config = dict(
    num_hidden_layers=8,
    hidden_size=320,
    num_attention_heads=5,
    num_key_value_heads=1,
    head_dim=64,
    intermediate_size=832,
    vocab_size=2048,
    hidden_act='swiglu',
    norm='rmsnorm',
    norm_place='pre',
    norm_eps=1e-05,
    positions='rope',
    rope_theta=10000.0,
    rope_fraction=1.0,
    qk_norm=False,
    attn_scale=0.125,
    bias='none',
    tie_word_embeddings=False,
    parallel_block=False,
    init='uniform',
    init_std_qkv=0.022,
    init_std_o=0.0,
    init_std_up=0.022,
    init_std_down=0.0,
    optimizer='muon',
    learning_rate=0.00882,
    beta1=0.95,
    weight_decay=0.015,
    lr_head=0.00329,
    warmup_steps=200,
    schedule='wsd',
    decay_fraction=1.0,
    decay_shape='linear',
    final_lr_fraction=0.0,
    batch_tokens=16384,
    max_seq_len=512,
    doc_mask=False,
    z_loss=1e-05,
    train_tokens=200900000,
    max_steps=12262,
    dataset='wikipedia_en',
)
Each number is 500 + 40 x the weight over the matrix's rms, rounded and kept within 0 to 999. Layers, rows and columns count from 0. Numbers have three digits each.

# down: layer 5 MLP down (transposed), 832x320, rms 0.0476, rows 30-55, columns 80-159
# gate: layer 5 MLP gate, 832x320, rms 0.121, rows 31-55, columns 80-159
# up: layer 5 MLP up, 832x320, rms 0.128, rows 31-55, columns 80-159
down30:560470583481528427504551526507512498473520539508550471573435492546500430489490503521563447517511476561488555441446477505465449481494499489506505542446485430491477531466552519500520513566547513546550443471519507492465492509534548529497520499
gate31:530531484563448443436495533535507473422473544528503479524501470484581487488484489446544541518502526452501493489545433545432469483507410523391521447536475418524487453441490508510527480459513532538465569486523517494470483515509488507504499499
up31:495491503467499476522557430526530494511438526568498550496520486459481475448520460512546523525476465554551505555456447576485468451481434547539500468406473443503542505522474469509519448535521482484437530458503457542430507457453487502567553478
down31:489513461583497476560508499471478476554576500458539496518468446559481534530545527491519501423562470475553452587483433546433558487475523485506514500463501518459503546488523532552558468514430565514462561524487490552522477506495470512496439509
gate32:463510490482493566468506526484471492508511484541518526538468564447491485465491570496444550476536547525483484476499497545478485496493482443509509524510497451509543468516499565494507498433534449498517542520526469513492429545497521506535529462
up32:472474514460532515493482513514467479459491541529540528513497562514480456545529468498568473507512495562534499486461521546533392520528486511474521586497440521528560493482446520523505509547483501510488469519460473531521465467460489497455493466
down32:515519540455553448520493453498484437454562487496505434491410514526558468459518518541502546473485449483463548510500477438538469484459535464517476531473496486541488525521521446506513457505435478511470577537466515511524570494476454520526514456
gate33:482524535388464465483556472507442495457482479561508547478509504497500427516526495509447510486573467555477625492501508539508553501524487559450448531414449489521573524483429506441540482493500461532521452510482426541498516485493457435476428482
up33:455576501424511490456481437522598512443431559525535557487495544516569472491530544528495471522624488494503540427416481459499481447535448516545527425516487466528482500459528485472442484463498512525427492489471509486550556533488526480489493463
down33:480519511533530505487495473567617518503487565454512479449533551485480497445473526535426523463525511485474621492547491493495530395424450518487495426487500495533447525445488453454463513530560488504495576503530577468436498517479496570442485512
gate34:544512483510463515442498421565510479528520500516509471484493475474543502509478519422509571501483423475572529527426467526511558440536525514495473457481501488517535439512472482518532487460484465498589447480497512482447519517530468547450458522
up34:488458517574514512489506494455485526508468493531465503520579520588618599466563530523528482515428556544494431451502524439482522445531443460485539534573525515472454481505484488544505548479440518497597424499499474441487476612501477471502526483
down34:512556433483505479479520494434518530508416477516518527525534508543510492523489499452523445527472527503481515499522514513450467487518505507545508437542497508570506537474462515447518477434522409499577490452525551500501482516519476410514401502
gate35:420488508458501428560425469522476540481523481507496504402458478468473541433481497497433528556438478518580492483536540492476528552455522550505499528479466496514517437501501555586499476486470514509580555503487533492568474435531511529449536525
up35:504515541512528510489544553530488536452503539456479492500515452503541546483443464517468489521513513510478540462472485394511481548473546505562517506491574464454516544496490558567511514571531542549522493557557489554453422466488509526451548475
down35:574477467465489523476546496448597484511491527514488535506508460464560504508465549460528468470507481555473532485539482473504598473539425442488600455480518466513468368467490502460554493501487443450614447508469522549490527505484462453508486515
gate36:537597471530459459469515548502470488502553491454551509439535504459532458497507419542493459516547496464488463506521495512480573493541442443514485529489517523438539583535526434507470470503536466536469500455526476486491500448491548474452513483
up36:510571454502487495562509511532522515542545474561588579480518481492428461467543507530482486434533584516544435523577497455514512483453519500535498489506474473504490517424429466595542478489534497448495501461518419562521552567495443548510484418
down36:545574486451439485464525477503464440472529466466559509527532465536476441396496519504476479470506496559465460563499546527488413452503483457567520412566477460507526566523406521517556502526603535467383537512513482602527464594543479505537515480
gate37:532498501501515518502524447502512500489478472513532473488491519484478470507521553523493516494521499528487476523509530456474477474480496495467516532495530513512432522568458521502542525542467447505444471495474535497519505526492479512426454470
up37:491497460452548483448524474503540509556546512512486452518464448462504516502512547487488472494521453497474488482499598554525522514508531522482522509472529550460484500531503504489586487489513582461502519483453514509530542486517501516549518559
down37:553522476539505458518489514476560498564480465569567539487495537483470484441511496426480426509537531482545451483476525540510506539489507476448522508526489467467489503506517513496521518515503488489533553526522462532507463482534416473402493489
gate38:486533433471554507540536493479504439428491514483518557466479485487469480552487479441531520497520392539446445408490504455450483477497457517553471494423499485475511556491588503545522509520496511471542443448504493451485499427532517533427540423
up38:435517482579577495481457516440593536533565461436500544534510498523524551508527461567465501507425554537538579516598500495470511539438461461500503529419523539516595579500531510473562506420575492514600516450552541486504458412533536429517464519
down38:440520419495540439464541509493505447502530539547414510468587443462465482619438566458467432525534409543560424441452481579488446540531539521547478428617521475553539494390415527583427553514524516492419486595500446475492510522517473554455518495
gate39:433534515497493559425468516529499494450512474538522544510507516514508526495546509576402484540552554374471454475507515441579554479438540495503502416466490565483624482491481495533511554477525497472539504485476604545493437477484475439422495525
up39:517483443499554509468475457470474483445471460508480512496497481531478409486513459497483426432483468590495553433490530482525479454602469519517507576517456526490466551491579481449463454497490456497467470431426497458426455489458446493432504496
down39:448504486410472477478473467486525474458503532511437480505495526460470474511464526501557483432547587514469533441493533457466471471533472459483466458491521464561505541509512543512434639558523421481680519506520507571497488449449446524486487454
gate40:468550440475510479553522561536550437488545545523513442517490493484541509443446514599480551524427458530527496521494593486446493482367470498483387472534540457549523497508537512508495513554526521496449447507512561539426490515511498517490500508
up40:535513492490454499407528485542506496535451459503454501470558468557519511472486499518521553502551521515501538510514527538473590446518480476537469445481505491537481501405530462507409509542418539543504523437528501488542496488506520532466494454
down40:455540457490576524471447529492488511513515479521506527498469468534514544399508488524528488522441446419596486524481539460445518546477472542507455450511454535471465487502476521551522508516543533480558477420454570503477526483490486442535575513
gate41:467544450480482458523493417528452461542504537547569561493505534485458455510432472559511503509538539455551490470511526458460485509482468472491513461488531554454509501457565529606548451511523563414487515402517510520520448558542489510429501480
up41:390544537493477490526476451479471455496477494449490541482490479560473456531426517513500453507581573503529523628512575472426496510523444510411525491458482512493496457520500493575501491474492552488577522518532474512538487503513560528457473591
down41:536555556525467486442474567485476464554413543563535533476430438560556540480531548518442489482644476538513459512498499490488533545517460515522486436444495493529533472466454486505478417548430522451522437502467495496498454520495495447472540476
gate42:487520437495489477520550528467515523450536476487534475479534466531440530528424490486516473575470453470416448529449426498501518474480474535522565523508468473529518489457460547474544469522517507479471563554488456551462589497435466438485568502
up42:561535491465526501527497522441481514503536425511525495544509500500491507489563515483506462528514452512490415528476548501556525494508457516530565536500543539552505599491549521504475500503513491550489489485430460545557511512452454556549479442
down42:423559535454597502441426488499466449581520532479488499569496459470527528533570448494488501423511512476496498549477415500422539496545406506436477433535494508529500456442494514462521504562457447497566470524472496444562506516518464498417443529
gate43:503500555521508548513498566531535533538454474507516519509532449538445438513427467525452416505536519450543467499459463545400463499402491512547480426520525600528480540453502504490479487503495490503483457456532546530464458510518547472525476497
up43:539502489507573594477526506487504545534415498525460452522464549482539517521504448556473512502551574548521477467575543534507558530596474445519464487491468526450491465518510581518452479475412464486488493451452476459505549485547433470480473520
down43:440510529527476468527441497577519520481481482524514475460464485496462477506484575516569458528454485482418470483498522500524470526451557469492473470521505493567527521502502521574532499519513534479487508518531486505548473514509468540490482504
gate44:514547459566400593495537453499455502532538502537558539403593371478429481585522536557473485502484500490567427516522525548446492551527461475480499484602464481535542429467426417482510518594549529534550484523503436436503447508519538524472537562
up44:458491497484478477563514463528494561571552523560427499558430585523506558454574586464491579491546541499489539504475485533434495524538541481548515467433503476460510486389504535472482436434512491459531471429477537438506528481507427512493538505
down44:455473427424425527604465495477549516437481526489479498480464552610469428537506506465479537543495441553590524516432466536469547554500452477522491585455465490476490510460479480557539480432538545508465544543466453555479559498490534528509463437
gate45:534418528452555516467531501540521467487503444491474526446520541517431531498529496517471529479482493496586463443499562514565570524501506458471575495505560513469567479477475478538541527531472533571522476433530554471541514490479494436466445496
up45:502540520519590528534499546563550553509491465512472552505462465358480510545503526503550476517467487539534509541438499470443497492559556552521513448498449454465483543505615477479458467524520563507555479525419501521472511529469476577536555463
down45:470506511590478473476446455567472476484445519545497456516533565379542444519549541449407416444460545507547514563499506470500499526509496528524494495472500515529513486509480464490424549532480561542490541521548556512462486444557486509503522471
gate46:490513416436490470423505585429579486567464491501523490540538483499499467545434503572428470478543540505482495531525493504470478480503413523587482531541479514515542409446550494505493495565487515503480455565480498527559526511533435432516576544
up46:455510485469435588493463580494464482508456550484559534496433566449562550496494500504475443455544475549512556480529455441473520599488557494507421487515470453522476493522391534497518515457452443484482528557446509459480432447501490515510533514
down46:536497486524465505521491530469449523522501500488436486517480440490450566461508463463461485475579520500510542479549549419515561531579449566463520564578449450491523500516452436516527494465491512499401508473522494405527541450510571542528531481
gate47:515530472515477480487473505549576518492498578456559470368569522460509529499481414530486467494546471445467525486518555543491468531521512543523529512495465452508490532506492461416449472527496508471506489513600466399421483553457527451515532433
up47:440503528483507501479520468506526542559568530424561485445482481492444515452462469551491501483552544417525468530553499511483552496483484493535508557492525469465520510527523496437487496439583514498589535518543481437487497525468541577529502517
down47:578450561586555523532473477482482554563520499465442520470481563510493523449451447523566434425447511482464498528482515426526541547499533524494456486526521466501529495536516475519508541530458495497622530484488423495516519525522487542504477527
gate48:506516479543478507460505485587471529534551517477486514499558579391534513522518499538538563554484462491527563529513501530487455493499528569582464482481534533521513411641505477464443451430566492554418455457501471513519433476522515452533513516
up48:466527541512471530498485526449410522525509528474526500510484501456490528514447442442488431488465478540580456514526637498554515532448511543512517521495493529496526560499474481486520590500474473438471524551502494493465529594446570534464480518
down48:516488438518457514470516454555394515505446494476508492391551530478566486529494487536556517567533467467474511504443500497619501424519459506510461516503505505511576474523523517524481567488579494534367425547460485489572483514462534540567518529
gate49:456494453514508394473480459510519471540474469436450498612457510484417423496495470579536454412527509468457576540533560493464517518490440516495479442572484548445508457505522492531525512542580501495549451474531431472471475473518443507506493514
up49:521496466519467464495461511429497516460485488544563504469497535487548477414537502485545432571562535561487576499526505443479473532545517607464433539476514511530516628507535450480479528517460519447390522523534536504488545558495432516550509431
down49:493494529452481519607483535439512522469493470490478461583505515531466492432590456602431540499423428485472513495530547383536505470376476566514473537451410520508499550472573494498477513500425447510506601480461492504437539470530534513520469582
gate50:515440489514550523515500463517530440507561473461606568448594497525647489517461492454479556483546586527539539472550416537539558525508534575556494529487443516549465461473497557491575466536509555575564503520476461484441581493485485524550493493
up50:390427440529474547524486483512494463510411520498573484492485493534540479508520486500458516528467469531480506444573483516546486503473451529554458465556545415482497503479533519559491460464440478519483546505523516506525522517525523556462527479
down50:441494487490492561486519518494489483515548539526514529500454466492417522538524509484494523482456553464478462569577543448482481421495510636545485521455480519548437464439449470570500494505503532576505445494497449446536483528480539477527540496
gate51:499494450537455501501570468538552487486509447535548414485528549534426516480440444471511516491468493470497495448487435544515558506468474587460503562553477535437446513515469483542467543556509489608512464582524507401490505456493479560584527455
up51:521507467537516551525517486460584498454509505405468504379508478545531503489485494500544529445588533573517536404421514530486532531548451551491487533545527489428462515503542502519472506426416476455501545440535572474513468482446474508465538447
down51:437447533514561539491481458476492565494535481556525559462495492511522468541540519507508465494511465459515397477521548509511543510513604506574524529495510468535556471509486513562534520500543448557598480528507492465464534578516503478507456474
gate52:489521434566491511576531468431542495474522471594491469521516520502544423580461436502508524540514571492536484482540505552498518414451468502501541561570509443473482419481434515577540459447517502578553501505541514572432481523521493486457493472
up52:428515527506547471494487516440526468536484423473502482510493541506466494463508554491454572463549522490451429540457514545523477490499538582515558546447461466450395489495509590500457430562473524507468466562555515383539388535560439542412430522
down52:603533504502450520488448495499511566517540477473469559513575547495482493436471472516521549492506539460497543570517515486565497498548530462447488575547525469507443507512451469506524435479447515445540545497535471484504484514464485497500447454
gate53:455481437504449510464437512444516526477421576484494519544512472512524482550517493482512532452519502494480490561504502540502475526513485494443440602540514498470504467582464410425430516486492426477497503440477511499488494514499473603476500493
up53:492504516475526485520564487447466533546434516487498473423410491469551494451524462506533451468502489510509480593405472453509454527518549442453488530424487534437509587518506501458483494495451512508597449477501478488490425464546525516435537605
down53:499509442546537571515506502524507521582433543494517463530510478499488517487532506533476547471514519504574492504519514512437557425475560503511482479524543481447521420540537486497442502541437450586573483467504449522495515512470507437586481512
gate54:521537517568541415424511499428543467481472552485640538507538540509570550483503516523538559484532471510512497525460482540457492449538493492506532546590500487487461440522447441487452515521501460500491429515405462512494547485543535459521485511
up54:539482525500440411496548449456561570543409469547516551529557526469472506488505571469530475587558561444447468551531540549486468450514512450505438482488512481531451470469449493509485465609517452459470444451484535438533455468454439537548470544
down54:568526541506499540595430507478546554431533439488484531553461476543457483564431472514559513502501508552394587508439562481501518457504472478550469567462548506491475526540463534511496541454550429555441525543486549471479546492599517490505477462
gate55:526505515498477471477416490455432437478463476561542537471579461533588527534565475470496455501495411484512554504535469495470509508475435501518468519495580471483551483495506501535530501559497494440499478451465491466545442470490487568503518432
up55:525498467554488504482435519454527470461497505493562507455515506476508508531512479514527559540475558495544491454525496497514448524425486468462577584553480448501493475461578486442534496462524567509449568437539561577565518463530452503526524554
down55:459483489485515495441490539562487518491458525549473490459449458561586426538506472518543516463450470433505551561555474474498508473497538506443460543535464463525492510437530523474513532511477429574478521499503526524481491561457403582508538505